config.toml
n_kv_head = 4
norm = "rmsnorm"
rope_base = 1000000.0
parallel_block = false
init_std_qkv = 0.0312
init_std_o = 0.00459
init_std_up = 0.0312
init_std_down = 0.00459
optimizer = "adamw"
lr = 0.00284
schedule = "cos"
seq_len = 256
doc_mask = true
Each number is 50 + 10 x the weight over its row's rms, rounded and kept within 0 to 99. Layers, rows and columns count from 0. The size before them is the row's rms in percent of the matrix's.

# gate: layer 7 MLP gate, 640x256, rms 0.0756, rows 569-586, columns 128-255
# up: layer 7 MLP up, 640x256, rms 0.0727, rows 569-586, columns 128-255
# down: layer 7 MLP down (transposed), 640x256, rms 0.0714, rows 569-586, columns 128-255
gate569 101:57 56 34 44 48 49 29 63 51 34 31 59 51 52 32 37 47 46 53 49 54 53 56 64 39 39 60 52 58 44 59 43 67 59 51 43 40 54 56 67 58 42 45 47 46 84 36 53 56 54 37 50 35 55 40 49 75 53 63 56 48 56 46 64 52 56 54 52 53 64 61 68 54 45 53 48 46 52 44 64 79 68 68 55 49 52 43 37 40 47 46 51 23 40 70 56 65 54 51 31 64 46 48 49 54 54 44 51 58 39 51 43 45 48 79 48 47 45 59 41 54 34 58 45 64 41 57 63
up569 117:32 53 48 43 55 41 47 39 42 54 53 42 52 37 38 39 69 47 70 55 43 53 57 55 59 51 37 42 41 59 65 39 44 38 24 40 73 59 56 49 44 34 32 50 52 63 50 54 51 41 59 52 50 47 60 29 64 57 53 47 60 55 50 42 51 53 41 52 47 50 35 58 44 45 53 52 49 56 43 37 37 48 42 51 27 35 65 57 67 54 70 41 45 49 55 49 45 55 44 50 50 56 52 62 57 44 59 49 29 49 38 53 39 69 29 65 46 65 47 50 41 51 54 51 42 61 53 37
down569 110:53 52 36 42 43 53 33 51 60 41 31 62 49 33 37 35 51 38 51 49 49 50 52 65 33 45 58 45 50 54 58 36 71 53 42 39 56 49 51 56 55 30 45 54 60 80 38 55 58 47 35 55 38 49 45 45 77 58 60 60 43 56 32 62 53 55 55 63 53 55 61 64 50 40 46 48 46 54 43 65 64 72 69 68 48 55 38 30 49 53 39 54 28 43 69 57 55 58 49 31 60 49 44 52 52 63 38 56 47 38 46 46 45 61 66 46 44 56 59 49 51 46 58 50 55 38 58 67
gate570 116:67 68 52 65 48 51 47 58 67 49 48 54 45 39 56 57 47 59 44 33 54 57 41 49 56 32 44 41 50 48 53 60 57 52 56 57 49 51 43 57 46 30 60 47 45 45 43 49 55 58 65 69 66 63 56 49 46 49 49 38 39 50 56 54 51 61 68 36 43 56 48 82 40 50 48 24 49 58 59 31 51 48 65 45 48 62 48 47 34 43 46 58 65 43 39 45 61 70 64 43 51 58 52 52 68 63 64 33 41 52 38 46 36 45 70 60 55 61 44 53 55 63 50 59 52 51 65 56
up570 110:63 59 53 49 49 50 65 56 52 48 65 47 61 53 59 53 37 41 64 40 47 49 56 35 51 54 44 48 46 51 60 66 54 16 54 41 46 43 62 68 49 43 54 60 49 41 42 64 67 45 52 54 50 53 33 50 40 53 44 59 53 61 55 41 33 43 35 54 54 79 51 45 46 42 51 42 53 78 43 42 41 59 61 54 50 62 55 46 71 33 43 56 45 49 49 45 45 56 42 45 36 53 39 39 50 64 44 63 36 46 61 44 55 48 56 48 60 61 34 62 33 51 64 56 38 38 67 46
down570 113:51 54 56 47 42 48 40 42 70 46 38 41 45 47 32 53 61 46 52 77 54 51 55 35 49 48 43 59 61 39 50 57 35 36 99 55 29 45 28 46 59 45 51 40 49 40 54 59 68 51 61 57 38 55 38 49 55 41 62 45 49 54 53 62 54 49 61 42 50 47 47 51 47 63 52 47 33 47 58 58 59 57 46 44 52 62 42 52 60 58 58 63 34 58 60 63 57 40 49 43 68 52 38 57 48 65 62 47 64 44 53 47 42 50 67 64 57 52 50 35 37 45 31 34 50 49 49 65
gate571 085:58 43 47 53 65 36 37 44 40 57 50 54 53 46 51 48 51 51 57 59 46 64 61 70 56 52 35 42 54 51 54 46 28 44 43 50 46 42 46 59 42 46 54 66 60 63 54 39 49 53 45 30 46 50 51 46 55 52 45 47 66 43 51 62 65 55 47 45 53 56 46 42 64 58 49 49 54 55 65 56 57 45 54 49 47 56 66 41 32 41 62 41 59 57 37 63 45 25 47 56 71 54 38 37 47 47 57 55 58 52 33 48 55 64 72 48 48 45 36 54 53 66 54 62 57 49 46 53
up571 078:48 50 59 51 48 47 64 45 36 60 28 76 58 64 42 54 48 64 50 50 43 49 52 51 44 40 54 53 42 60 60 53 46 58 49 44 45 54 34 50 45 45 70 52 41 66 49 59 42 49 36 49 45 44 65 48 43 47 53 46 36 37 54 36 40 74 45 60 54 40 51 34 43 30 61 51 49 54 46 66 48 69 40 62 53 47 59 64 49 16 56 46 48 54 45 37 56 75 61 42 40 57 35 61 40 58 44 40 48 66 51 30 59 33 48 54 63 64 33 46 37 32 71 25 55 55 61 28
down571 080:53 54 67 57 55 46 54 51 40 58 46 71 66 55 49 49 52 57 52 41 34 46 52 70 49 43 53 53 56 38 49 68 41 57 17 51 40 56 31 55 57 50 65 56 61 64 47 47 54 58 42 43 29 60 72 40 60 58 44 54 52 34 49 55 50 73 53 55 38 46 60 30 51 41 52 73 47 51 60 56 63 55 41 51 54 49 71 63 40 15 45 44 39 59 38 42 65 51 72 46 62 56 53 52 30 50 64 39 55 57 36 39 64 38 53 52 62 66 35 48 49 56 58 40 51 54 57 40
gate572 096:57 43 55 54 42 30 46 32 54 67 35 34 42 34 37 48 45 43 42 54 51 62 81 43 53 61 38 59 61 38 51 59 41 47 51 61 39 40 45 53 45 38 46 62 62 62 31 58 50 43 58 38 35 55 53 61 49 45 41 67 60 49 49 39 47 52 36 55 45 52 54 55 63 42 47 37 39 43 52 52 42 38 58 66 43 35 51 50 41 45 58 46 39 42 42 50 61 43 60 62 53 69 44 44 53 49 53 34 52 41 53 56 64 42 47 53 47 39 47 67 33 62 55 62 47 40 47 44
up572 092:44 63 29 47 46 56 51 58 42 47 52 52 67 68 44 54 55 61 59 47 41 50 39 44 54 43 55 43 43 58 53 35 58 45 41 54 47 56 64 53 47 55 56 40 34 42 56 55 49 53 31 55 57 44 60 43 54 58 64 35 47 52 42 50 57 54 41 46 49 51 49 49 43 55 62 52 60 44 44 44 78 55 46 41 45 52 52 44 39 49 57 49 52 55 53 44 34 57 44 45 57 51 47 59 38 41 64 51 48 59 25 40 32 45 40 48 63 65 50 38 58 36 53 43 53 69 60 52
down572 095:61 55 36 57 53 53 57 68 46 63 47 53 59 40 29 54 41 60 55 57 43 56 61 44 76 54 45 40 65 68 45 48 54 45 00 62 54 58 51 50 51 50 48 55 58 40 53 54 48 49 40 60 50 50 60 49 49 53 62 54 52 39 42 49 54 43 25 61 50 43 41 53 61 50 61 46 44 39 48 42 61 53 48 56 42 54 53 48 35 45 59 46 45 62 57 33 36 55 56 56 53 51 50 47 48 40 60 30 55 47 35 44 46 43 44 47 43 52 51 51 54 44 57 51 46 56 46 43
gate573 099:45 54 58 45 44 50 48 50 55 48 29 44 59 54 49 33 48 42 54 55 28 47 42 54 48 32 57 62 65 40 79 43 58 43 50 32 60 43 73 56 41 46 35 56 45 42 64 57 37 40 44 62 50 47 60 49 51 45 46 34 38 50 49 55 66 45 62 41 44 60 36 51 59 60 50 53 38 64 33 40 36 51 44 39 49 39 46 42 55 59 60 43 58 43 34 44 35 55 42 60 52 54 47 52 53 56 56 30 48 43 33 53 33 54 69 61 28 56 48 48 50 42 52 29 17 52 41 59
up573 102:48 40 59 50 59 44 69 51 42 46 64 50 57 37 42 58 50 47 54 30 43 56 41 53 69 50 42 53 51 50 37 67 58 46 46 74 36 55 23 38 57 41 69 62 36 55 42 67 74 49 69 34 52 51 34 50 69 54 48 63 61 61 55 56 40 41 47 42 58 50 65 76 23 63 57 51 47 56 43 32 46 37 53 43 36 62 52 65 41 54 39 49 48 52 56 56 41 49 52 52 44 55 39 49 50 41 33 58 45 43 44 62 57 54 28 55 50 50 55 52 47 50 38 68 59 50 52 57
down573 101:24 46 54 50 62 47 62 33 55 41 27 57 42 52 50 50 41 25 66 57 35 60 37 47 66 32 59 54 59 43 71 45 68 48 50 57 63 47 55 34 50 44 57 59 47 46 45 72 45 38 68 61 36 57 45 59 47 56 48 37 61 61 46 66 45 50 51 48 65 59 37 50 50 65 70 61 37 69 35 42 42 48 46 39 44 47 51 43 57 57 65 62 56 59 43 69 41 60 60 54 41 45 42 58 62 63 47 48 59 39 25 58 44 46 41 64 36 50 52 42 48 38 40 55 38 44 32 53
gate574 097:56 67 49 50 46 41 35 37 34 34 20 57 40 44 34 59 44 50 49 46 50 56 59 53 70 25 57 66 60 51 57 36 47 48 34 41 54 52 42 41 62 44 55 51 48 58 47 50 43 56 43 46 79 62 67 63 64 46 60 50 50 53 57 42 39 50 43 33 75 60 62 42 66 53 26 55 63 49 59 40 64 62 45 50 48 49 52 70 42 59 59 57 51 61 63 50 58 64 19 46 52 53 48 53 44 61 55 38 46 40 53 47 58 53 74 56 48 44 61 58 65 50 51 44 42 46 60 44
up574 089:27 59 53 48 70 58 53 60 48 52 55 29 55 58 38 39 56 52 37 47 58 73 49 49 48 49 37 44 35 49 56 54 53 43 51 78 39 61 44 54 66 41 40 44 38 51 50 37 50 57 60 46 44 50 43 33 51 68 61 43 48 36 42 51 65 40 27 54 47 59 34 55 55 54 64 55 67 66 48 69 52 42 61 47 39 63 48 38 44 59 65 40 49 46 53 56 42 60 53 44 55 47 45 50 41 42 38 54 48 64 47 55 44 52 38 52 51 59 63 42 48 58 51 48 53 47 71 61
down574 090:53 67 67 50 60 46 34 29 39 53 49 51 53 53 28 41 34 57 46 59 56 65 50 55 46 42 77 66 47 63 53 42 58 51 24 57 47 63 32 53 68 39 45 59 29 50 43 51 34 41 56 41 55 43 67 61 48 58 71 56 50 50 63 31 45 30 32 51 62 51 46 59 66 49 41 45 67 55 44 51 60 62 42 44 38 42 44 56 27 55 69 40 48 51 73 52 44 47 58 47 35 58 40 46 53 53 42 45 56 44 42 46 60 42 61 55 42 50 63 51 48 61 52 48 43 46 69 51
gate575 100:38 47 53 39 59 57 44 56 30 45 51 44 57 66 46 61 48 64 64 41 54 46 60 56 51 50 44 46 47 53 60 43 43 54 31 44 58 65 47 44 60 64 48 44 68 55 46 44 38 44 63 52 35 61 56 44 58 50 49 49 42 40 61 68 62 56 42 57 50 58 50 45 55 35 53 77 64 67 45 33 38 70 53 49 41 41 51 56 59 54 54 39 43 55 58 26 49 52 48 50 51 46 46 62 46 53 51 43 54 57 59 54 43 50 53 42 54 59 47 53 54 64 37 44 55 53 77 48
up575 100:42 34 57 62 48 56 60 43 48 57 44 36 43 55 80 53 44 47 67 50 49 60 59 46 51 37 46 51 47 57 55 53 53 49 50 35 59 51 46 56 67 64 36 55 54 42 52 41 36 72 36 49 49 55 47 55 50 45 36 39 50 35 51 33 54 42 63 22 44 40 54 61 51 41 49 49 67 39 55 55 43 37 50 45 55 63 45 54 54 55 56 44 68 51 67 63 46 55 64 72 58 45 55 44 56 40 46 70 44 61 50 45 50 46 52 50 53 65 55 53 54 54 59 50 55 59 36 53
down575 103:48 41 58 62 44 56 51 61 54 57 51 48 44 54 82 47 39 52 76 44 62 75 46 40 50 38 38 59 42 55 43 34 43 50 51 41 50 47 49 56 72 69 41 59 49 53 52 41 53 57 38 49 55 51 61 47 48 55 40 44 43 39 54 33 57 54 62 26 48 51 54 63 44 41 50 51 67 42 45 53 50 43 54 37 56 46 51 59 38 59 56 49 67 40 65 63 45 66 67 57 51 44 56 62 58 45 52 78 43 46 45 55 56 61 65 52 53 64 40 47 74 69 48 42 51 64 45 56
gate576 098:31 34 66 51 55 55 45 63 46 58 26 35 65 46 44 48 54 51 32 63 55 47 61 57 66 53 59 69 67 29 55 41 51 51 41 57 31 49 51 63 59 47 62 55 46 49 59 33 63 60 67 45 50 37 54 46 48 52 65 55 45 69 47 61 61 40 53 47 54 41 56 50 46 75 64 56 51 55 53 55 52 39 61 25 41 39 52 58 39 49 43 49 63 42 45 56 45 63 32 46 59 54 48 62 52 36 55 33 62 65 34 56 54 38 54 47 33 49 58 55 73 41 38 53 36 54 35 78
up576 099:59 15 71 48 49 55 54 60 61 54 30 25 54 52 54 37 57 35 41 67 48 39 55 51 60 56 55 47 57 44 46 42 39 44 52 45 44 42 49 39 45 78 73 42 41 44 55 44 68 66 36 53 36 45 41 49 40 70 46 38 55 44 53 57 51 44 44 49 65 43 40 65 53 49 58 52 48 33 49 60 53 49 53 39 62 49 51 61 56 46 42 43 61 34 60 55 44 60 43 40 49 58 62 54 59 57 45 34 49 46 40 39 57 45 51 44 45 50 55 58 76 32 44 46 46 57 40 60
down576 104:68 43 64 50 48 45 48 42 60 70 40 37 44 53 51 42 49 41 49 44 36 54 47 48 54 58 44 49 56 52 54 51 45 44 75 44 51 41 49 30 39 67 60 52 52 38 41 52 53 53 42 59 50 53 39 42 38 51 33 60 53 42 57 59 58 46 38 61 53 45 24 74 52 29 51 39 60 32 44 58 34 60 35 60 70 38 62 43 54 49 47 49 50 37 68 44 48 51 52 48 40 39 39 54 49 63 40 43 41 42 54 29 48 60 57 42 49 51 44 49 64 52 53 53 48 46 43 32
gate577 102:40 42 54 48 48 37 47 63 48 57 50 51 42 46 65 65 56 66 65 69 46 51 54 47 61 55 37 49 59 60 53 53 49 61 40 44 52 47 49 51 49 60 56 62 62 40 38 62 44 69 54 55 44 47 35 60 49 58 50 42 75 49 48 50 26 40 33 52 71 74 38 62 44 37 59 29 64 51 57 58 42 51 58 56 40 32 64 49 46 52 53 40 46 60 66 50 65 42 55 49 74 60 50 46 55 52 61 34 28 38 58 44 48 54 44 57 44 47 55 42 44 41 40 48 46 57 51 44
up577 099:49 38 58 55 50 57 59 45 61 30 58 50 42 57 51 33 43 53 69 61 42 50 56 48 51 47 53 52 46 69 53 57 58 50 46 36 58 54 49 40 63 59 40 57 43 50 40 68 62 64 31 58 41 59 56 57 41 44 40 37 68 58 52 61 41 50 51 54 53 54 48 47 49 20 49 47 64 42 52 66 17 67 50 45 53 38 48 50 50 50 57 46 61 49 73 64 50 67 54 34 56 44 62 36 63 50 52 66 45 48 50 42 45 55 68 49 59 74 60 47 44 47 46 49 56 59 59 54
down577 103:50 47 57 60 48 52 61 60 48 37 62 38 61 51 47 41 46 45 71 50 56 48 51 59 42 45 63 50 37 62 48 51 52 49 44 48 54 43 49 42 68 46 35 70 45 57 60 68 56 49 40 67 56 66 72 50 44 49 42 43 46 61 56 60 59 50 63 54 42 32 56 51 37 38 51 69 57 46 46 51 34 58 39 36 62 56 56 50 60 47 57 48 62 46 49 57 47 67 57 27 43 29 56 51 68 61 46 77 59 46 42 51 51 60 67 45 56 70 53 64 51 53 55 66 47 45 57 60
gate578 101:40 43 53 54 51 47 35 66 52 55 25 52 41 30 54 46 56 45 37 48 54 50 52 52 37 38 49 60 47 49 43 57 47 46 49 49 49 51 57 50 41 44 45 46 49 41 58 53 56 55 50 49 61 51 51 49 51 49 57 64 52 39 70 60 52 70 72 55 48 47 35 62 33 48 49 55 56 45 23 50 54 58 43 58 53 66 48 59 58 50 45 54 34 39 46 70 44 51 32 62 36 58 43 38 57 67 50 38 43 42 27 47 55 67 61 54 35 44 48 54 48 32 51 43 61 41 47 65
up578 097:57 56 37 47 48 52 56 41 62 42 52 44 53 49 55 45 44 52 55 68 64 55 75 32 47 63 53 71 65 61 47 65 48 65 49 56 49 51 55 47 37 53 50 47 47 29 48 53 45 51 71 51 41 54 32 53 41 52 42 51 49 48 59 51 32 55 65 54 60 63 67 36 67 52 59 55 46 47 43 53 37 58 62 59 50 49 50 49 41 51 44 45 63 42 47 36 45 49 68 49 41 50 50 43 42 59 49 29 40 46 64 51 58 59 35 53 39 50 49 62 44 43 44 65 68 49 47 57
down578 097:43 63 43 52 58 49 45 54 32 39 35 50 37 37 64 51 45 43 39 40 56 53 23 51 44 49 61 60 61 38 54 41 53 46 59 42 55 47 50 63 48 49 31 46 66 49 49 45 54 48 51 37 43 65 53 51 36 53 48 66 63 44 74 58 52 63 57 26 55 41 36 56 51 33 46 47 62 42 41 50 59 33 33 58 49 35 54 54 66 44 43 59 59 36 38 50 38 45 43 56 58 47 41 41 43 65 45 52 59 58 42 49 45 48 54 46 49 46 38 35 44 53 43 51 57 47 41 57
gate579 112:51 43 38 37 72 55 53 57 42 63 45 41 56 53 54 48 67 48 52 44 56 46 46 69 54 52 37 50 44 60 62 43 46 39 33 59 53 58 41 68 32 52 63 50 60 69 46 55 60 50 56 45 48 73 67 41 66 71 47 39 48 49 58 55 55 49 55 46 43 69 56 78 39 51 40 63 71 46 53 54 51 55 59 48 35 39 39 52 34 54 60 36 41 49 50 13 50 61 28 34 58 51 41 73 47 41 42 38 42 44 49 48 53 49 52 55 47 56 40 45 48 50 54 52 55 46 54 31
up579 120:39 53 45 44 53 55 56 47 52 62 55 22 68 55 59 73 56 33 48 61 45 48 37 58 65 54 46 63 74 50 28 34 36 51 48 62 37 38 42 63 62 44 52 54 42 32 54 54 47 53 75 66 65 46 47 47 50 47 41 44 57 48 48 54 38 46 67 30 52 39 43 52 48 68 51 56 48 64 70 57 48 55 48 34 51 68 50 53 41 48 43 53 65 45 57 49 48 42 36 45 47 47 43 44 55 55 45 53 53 67 49 32 35 45 41 49 38 35 36 62 58 49 63 44 49 52 48 68
down579 130:37 48 48 36 51 56 52 41 56 55 50 41 52 59 60 61 52 41 60 71 53 56 37 59 51 59 42 52 76 40 42 29 44 55 25 60 49 47 43 53 74 36 44 53 52 24 56 62 51 42 85 56 65 44 53 47 52 45 46 47 60 54 55 54 38 44 63 41 64 39 38 42 47 54 52 51 55 64 53 59 42 64 50 38 49 64 39 44 53 43 46 55 64 58 55 65 37 52 29 50 39 50 54 43 62 46 40 50 35 62 48 36 34 46 50 46 43 40 29 50 54 61 64 43 51 57 44 69
gate580 107:33 51 42 34 46 47 49 39 51 38 55 58 48 48 27 49 53 52 54 31 47 50 46 57 58 42 50 46 44 52 45 47 49 35 29 42 43 63 61 38 42 50 63 59 52 50 49 66 68 57 61 46 40 64 64 40 64 53 41 33 39 35 50 42 40 58 51 53 50 55 46 50 45 43 47 45 45 58 54 36 42 76 48 65 50 43 47 59 64 61 49 36 54 47 56 41 42 55 57 41 46 39 36 54 61 62 50 39 42 62 55 51 31 63 45 62 43 73 30 41 49 50 30 50 40 67 75 48
up580 104:59 35 58 52 45 37 65 44 47 52 59 38 38 51 32 38 50 45 54 51 26 48 55 48 61 30 56 51 52 62 60 49 57 58 46 67 45 48 55 39 63 41 56 75 56 50 57 48 38 47 40 57 61 48 73 49 54 48 51 55 42 35 49 38 39 55 26 54 54 47 59 61 68 37 51 52 32 55 73 52 57 46 38 51 63 55 56 49 48 54 60 56 43 45 43 61 33 72 45 63 31 54 47 51 59 56 65 61 33 51 63 57 65 40 54 54 51 43 37 51 43 54 41 44 31 54 31 52
down580 107:58 36 63 55 38 45 51 66 47 56 52 58 44 44 34 51 40 52 43 42 32 52 52 50 56 34 50 46 36 43 62 51 56 61 53 68 39 60 49 39 57 24 46 77 57 59 56 37 32 39 47 49 65 36 77 51 55 51 40 61 56 46 44 41 45 59 41 53 54 56 60 67 52 52 56 54 51 51 48 59 55 36 43 59 58 51 39 63 48 50 61 59 46 37 37 65 29 71 50 56 35 60 55 47 42 44 79 52 42 46 47 56 62 49 43 48 48 31 39 57 38 65 57 49 36 48 30 52
gate581 095:39 48 51 38 46 57 49 62 39 60 36 34 55 40 66 63 43 53 56 30 37 37 51 64 60 50 46 50 51 50 56 40 45 40 48 38 69 31 60 50 44 43 75 51 58 45 56 44 52 45 67 54 64 55 40 46 47 50 50 68 48 44 63 45 55 51 50 68 67 53 49 60 48 46 48 48 63 58 61 57 56 25 54 37 50 46 44 41 63 61 44 47 40 51 48 59 50 38 41 37 34 56 47 72 59 63 54 68 47 51 30 68 60 61 64 59 38 54 52 58 55 65 45 46 65 32 51 32
up581 093:55 48 20 58 51 58 77 54 58 60 56 57 51 62 63 41 52 51 39 41 38 35 35 67 42 50 55 51 52 47 46 54 48 52 42 60 50 53 43 48 53 62 34 47 46 56 58 49 49 60 39 48 69 55 59 43 55 56 46 52 32 68 54 52 71 60 48 36 34 22 50 71 38 55 43 40 54 54 65 42 33 63 42 40 49 51 48 56 59 74 41 60 55 40 52 49 56 38 50 55 36 57 49 51 48 42 43 22 65 56 49 65 43 51 41 46 40 38 61 45 49 56 30 60 56 68 43 49
down581 093:45 51 67 59 55 46 35 37 51 33 62 54 42 43 41 49 48 46 46 51 69 55 67 54 37 42 46 47 63 45 50 67 50 57 62 54 48 55 64 58 41 51 43 48 48 34 34 33 53 39 53 43 34 32 49 50 40 57 59 55 56 47 33 54 37 37 60 59 49 73 65 46 59 37 54 43 51 41 35 58 81 31 49 58 37 54 37 39 39 35 44 51 43 44 48 35 52 68 49 60 61 48 56 38 53 42 44 56 50 48 54 49 46 50 61 48 50 47 39 34 46 35 60 40 40 35 72 56
gate582 104:42 50 49 23 45 41 53 50 46 47 47 56 51 42 56 38 45 51 53 55 50 48 41 56 53 49 43 43 41 40 57 40 53 45 51 65 48 54 58 55 34 30 67 63 53 49 25 38 46 41 62 40 64 63 64 42 53 36 41 32 56 36 50 58 51 54 55 31 44 66 42 47 51 48 39 42 46 58 41 49 39 79 77 55 51 53 58 45 51 73 51 51 42 59 50 60 44 46 49 61 46 59 33 43 43 49 55 52 61 58 35 70 57 52 50 30 52 59 59 49 43 42 73 63 30 48 80 50
up582 103:53 54 46 53 61 44 39 53 47 59 66 52 67 74 57 39 62 49 51 53 57 47 63 47 38 58 59 50 52 51 47 62 61 33 32 54 41 52 48 62 31 56 32 53 61 50 51 48 39 38 64 49 42 50 54 54 51 66 59 52 36 38 45 52 63 53 53 51 33 34 44 33 52 40 60 65 47 57 57 57 54 39 40 61 55 45 50 65 45 46 72 55 47 60 52 30 52 51 49 50 57 60 57 62 51 47 60 42 37 59 50 55 33 46 44 44 36 52 48 36 44 58 41 43 62 76 36 52
down582 104:44 51 58 28 57 52 38 38 59 48 50 53 59 41 63 27 48 46 48 56 42 47 44 54 38 45 47 51 42 50 52 36 57 46 69 66 50 26 46 46 36 52 63 47 41 42 32 37 54 47 50 48 55 46 41 58 45 39 46 37 43 41 65 48 65 46 52 52 44 48 63 50 51 43 28 62 67 68 62 44 54 58 48 56 54 59 62 47 59 54 52 48 39 72 58 61 42 51 45 62 65 58 41 46 55 42 64 54 51 49 40 59 39 56 70 47 39 41 65 40 39 61 55 52 51 33 68 46
gate583 098:48 49 50 60 44 42 70 44 50 66 45 51 54 30 49 49 42 43 48 38 52 56 58 42 42 36 52 57 62 50 61 45 42 55 55 50 34 44 57 49 50 32 50 68 51 45 37 51 46 46 63 51 48 63 46 48 45 50 63 55 47 38 50 59 40 42 54 54 59 53 42 42 50 65 42 63 55 48 33 45 61 32 63 47 41 62 64 39 57 35 48 71 61 74 54 70 58 39 59 61 49 51 56 50 54 41 61 68 52 28 32 58 63 40 53 75 53 40 52 53 67 41 56 55 54 62 66 64
up583 097:49 53 35 69 39 45 41 37 49 57 65 52 53 62 43 64 55 47 70 47 60 47 59 40 71 46 46 55 54 64 47 59 59 50 56 40 51 36 25 41 49 40 47 58 35 43 56 50 47 58 36 56 56 54 41 71 48 36 50 46 30 57 53 43 51 61 49 50 67 54 40 62 46 33 43 52 52 47 51 25 43 54 46 59 55 44 63 44 43 43 65 52 51 53 43 36 50 51 40 35 45 61 55 26 28 60 51 57 40 54 49 46 56 37 47 53 53 45 61 43 35 50 48 40 54 67 77 46
down583 098:44 43 58 35 41 67 62 89 57 43 50 49 47 21 55 41 70 35 54 51 44 58 42 51 56 60 50 38 58 46 42 63 42 26 46 48 67 46 52 44 59 46 44 48 61 60 52 68 42 40 68 51 46 51 45 36 35 53 52 63 62 41 44 42 55 46 51 28 35 43 52 42 57 35 54 56 59 46 35 45 40 61 49 48 49 47 34 57 53 45 37 41 49 47 58 35 45 59 39 42 32 45 45 55 78 45 46 42 60 51 50 52 47 59 53 44 44 44 39 55 62 44 43 58 44 38 38 53
gate584 103:55 61 31 70 51 37 50 48 45 49 30 54 54 45 36 45 60 53 59 48 55 51 56 63 53 28 38 54 62 61 63 49 56 55 36 47 46 49 48 45 61 50 50 41 48 63 24 42 51 37 79 53 59 64 71 53 50 54 36 49 34 41 44 53 46 44 34 40 48 51 43 54 56 59 43 47 60 49 49 49 57 50 47 50 28 45 56 55 41 56 92 48 42 77 56 32 54 35 54 59 45 60 41 66 55 54 65 52 49 57 45 57 38 55 57 62 60 57 53 36 59 49 49 54 34 56 55 46
up584 111:49 30 59 60 62 51 52 50 43 64 71 52 61 61 48 64 52 32 43 59 38 49 42 56 44 59 49 54 54 48 42 60 32 41 56 52 53 46 44 48 45 35 50 44 56 51 67 73 63 56 35 52 49 36 50 34 61 55 70 38 40 59 56 58 46 70 62 54 64 50 61 66 26 34 48 44 38 56 55 41 61 62 70 60 58 55 69 58 58 36 41 45 58 46 58 58 49 29 61 47 39 51 56 39 47 62 31 32 32 44 47 68 61 54 40 54 39 28 43 61 37 49 49 50 70 41 46 42
down584 103:45 43 47 63 57 42 42 53 57 67 45 49 59 44 46 64 55 35 51 55 41 46 54 64 46 55 62 41 56 54 42 46 47 38 37 61 48 51 44 52 52 57 48 46 54 48 67 70 61 52 50 57 43 41 58 44 60 52 56 36 38 50 82 61 41 62 52 49 50 63 50 61 40 30 50 57 38 57 51 29 69 66 68 67 50 57 65 62 55 51 53 52 51 66 54 46 60 38 55 48 42 60 51 40 56 63 39 39 44 50 46 71 35 57 35 57 30 40 51 48 54 40 39 42 56 39 43 53
gate585 101:53 57 55 30 67 29 41 49 58 51 63 38 40 54 55 42 35 35 52 33 40 62 42 35 49 42 50 40 32 32 52 49 55 41 51 41 51 52 47 49 46 56 55 42 37 40 53 53 39 54 38 59 55 56 44 52 64 46 43 66 46 67 61 30 60 64 54 53 47 34 65 32 38 40 53 35 60 54 47 57 59 51 44 67 52 45 50 62 51 40 49 43 39 42 54 66 73 42 33 37 43 52 58 64 60 65 58 64 59 48 61 59 61 56 60 33 56 49 56 66 46 58 54 42 55 63 57 47
up585 098:33 29 64 49 57 26 42 49 45 65 51 58 55 66 51 46 48 50 64 41 41 41 41 54 60 66 36 47 34 23 45 51 44 68 50 31 56 62 47 61 34 59 62 48 37 49 59 41 52 44 39 65 47 49 50 44 59 33 41 53 34 61 54 38 65 68 41 73 34 53 68 42 40 31 51 46 45 39 62 52 55 47 54 70 51 47 41 48 42 47 58 32 37 61 31 70 60 37 41 44 50 53 51 56 48 59 68 61 61 38 63 70 65 48 53 36 37 43 57 50 55 53 46 35 48 50 44 32
down585 088:52 55 32 52 50 64 64 50 52 22 33 43 56 38 49 58 51 41 51 61 58 71 60 51 51 45 55 37 56 68 55 50 55 38 71 75 39 46 49 48 58 44 43 51 68 53 53 66 42 58 53 38 40 33 52 56 43 60 44 39 80 45 38 58 37 36 53 30 63 55 31 52 66 53 50 38 50 57 48 41 41 50 52 51 61 52 42 48 47 49 55 45 56 47 58 45 33 53 54 44 50 54 42 46 48 47 36 44 39 46 41 38 40 54 36 58 73 54 38 66 43 48 45 61 37 45 52 55
gate586 104:54 58 50 69 47 46 35 42 55 55 53 41 25 44 33 74 49 34 51 31 48 58 77 35 50 52 49 60 45 50 62 57 47 41 43 45 60 46 39 46 46 25 57 43 58 60 52 55 41 50 54 34 64 60 63 54 54 33 45 52 46 47 62 46 64 50 36 61 56 50 64 61 44 48 51 53 69 42 44 49 55 58 52 53 47 15 40 48 53 49 59 33 59 49 52 58 67 54 57 39 53 54 57 64 53 57 54 39 54 63 46 59 45 54 47 36 51 46 58 53 55 48 54 37 44 51 58 44
up586 128:41 44 45 42 51 50 49 66 31 41 51 59 57 54 46 44 52 57 55 52 38 62 36 68 56 48 42 50 55 49 54 46 63 53 43 68 49 60 57 57 56 54 40 54 43 56 50 34 56 44 59 54 40 46 57 39 53 67 50 39 53 56 34 68 37 57 47 48 43 62 40 52 51 43 54 50 51 50 41 44 51 51 62 55 37 64 53 52 44 45 47 61 46 50 33 36 29 55 61 58 52 59 36 44 42 39 56 44 53 47 42 48 46 54 55 54 45 59 41 46 50 60 44 65 43 56 50 58
down586 103:63 46 45 71 47 39 32 30 45 43 50 45 25 47 41 68 52 33 57 40 40 64 65 33 58 53 51 57 50 51 72 56 53 42 10 48 62 46 43 54 47 34 50 39 55 63 56 61 45 50 60 31 59 54 66 52 49 40 54 52 44 56 53 45 64 49 35 62 49 54 68 64 46 42 59 49 79 41 33 44 57 65 51 56 47 27 43 43 45 52 57 48 53 54 45 54 49 56 59 43 54 61 65 60 49 48 42 30 54 59 46 64 46 54 45 39 48 48 60 53 52 42 51 45 42 63 62 41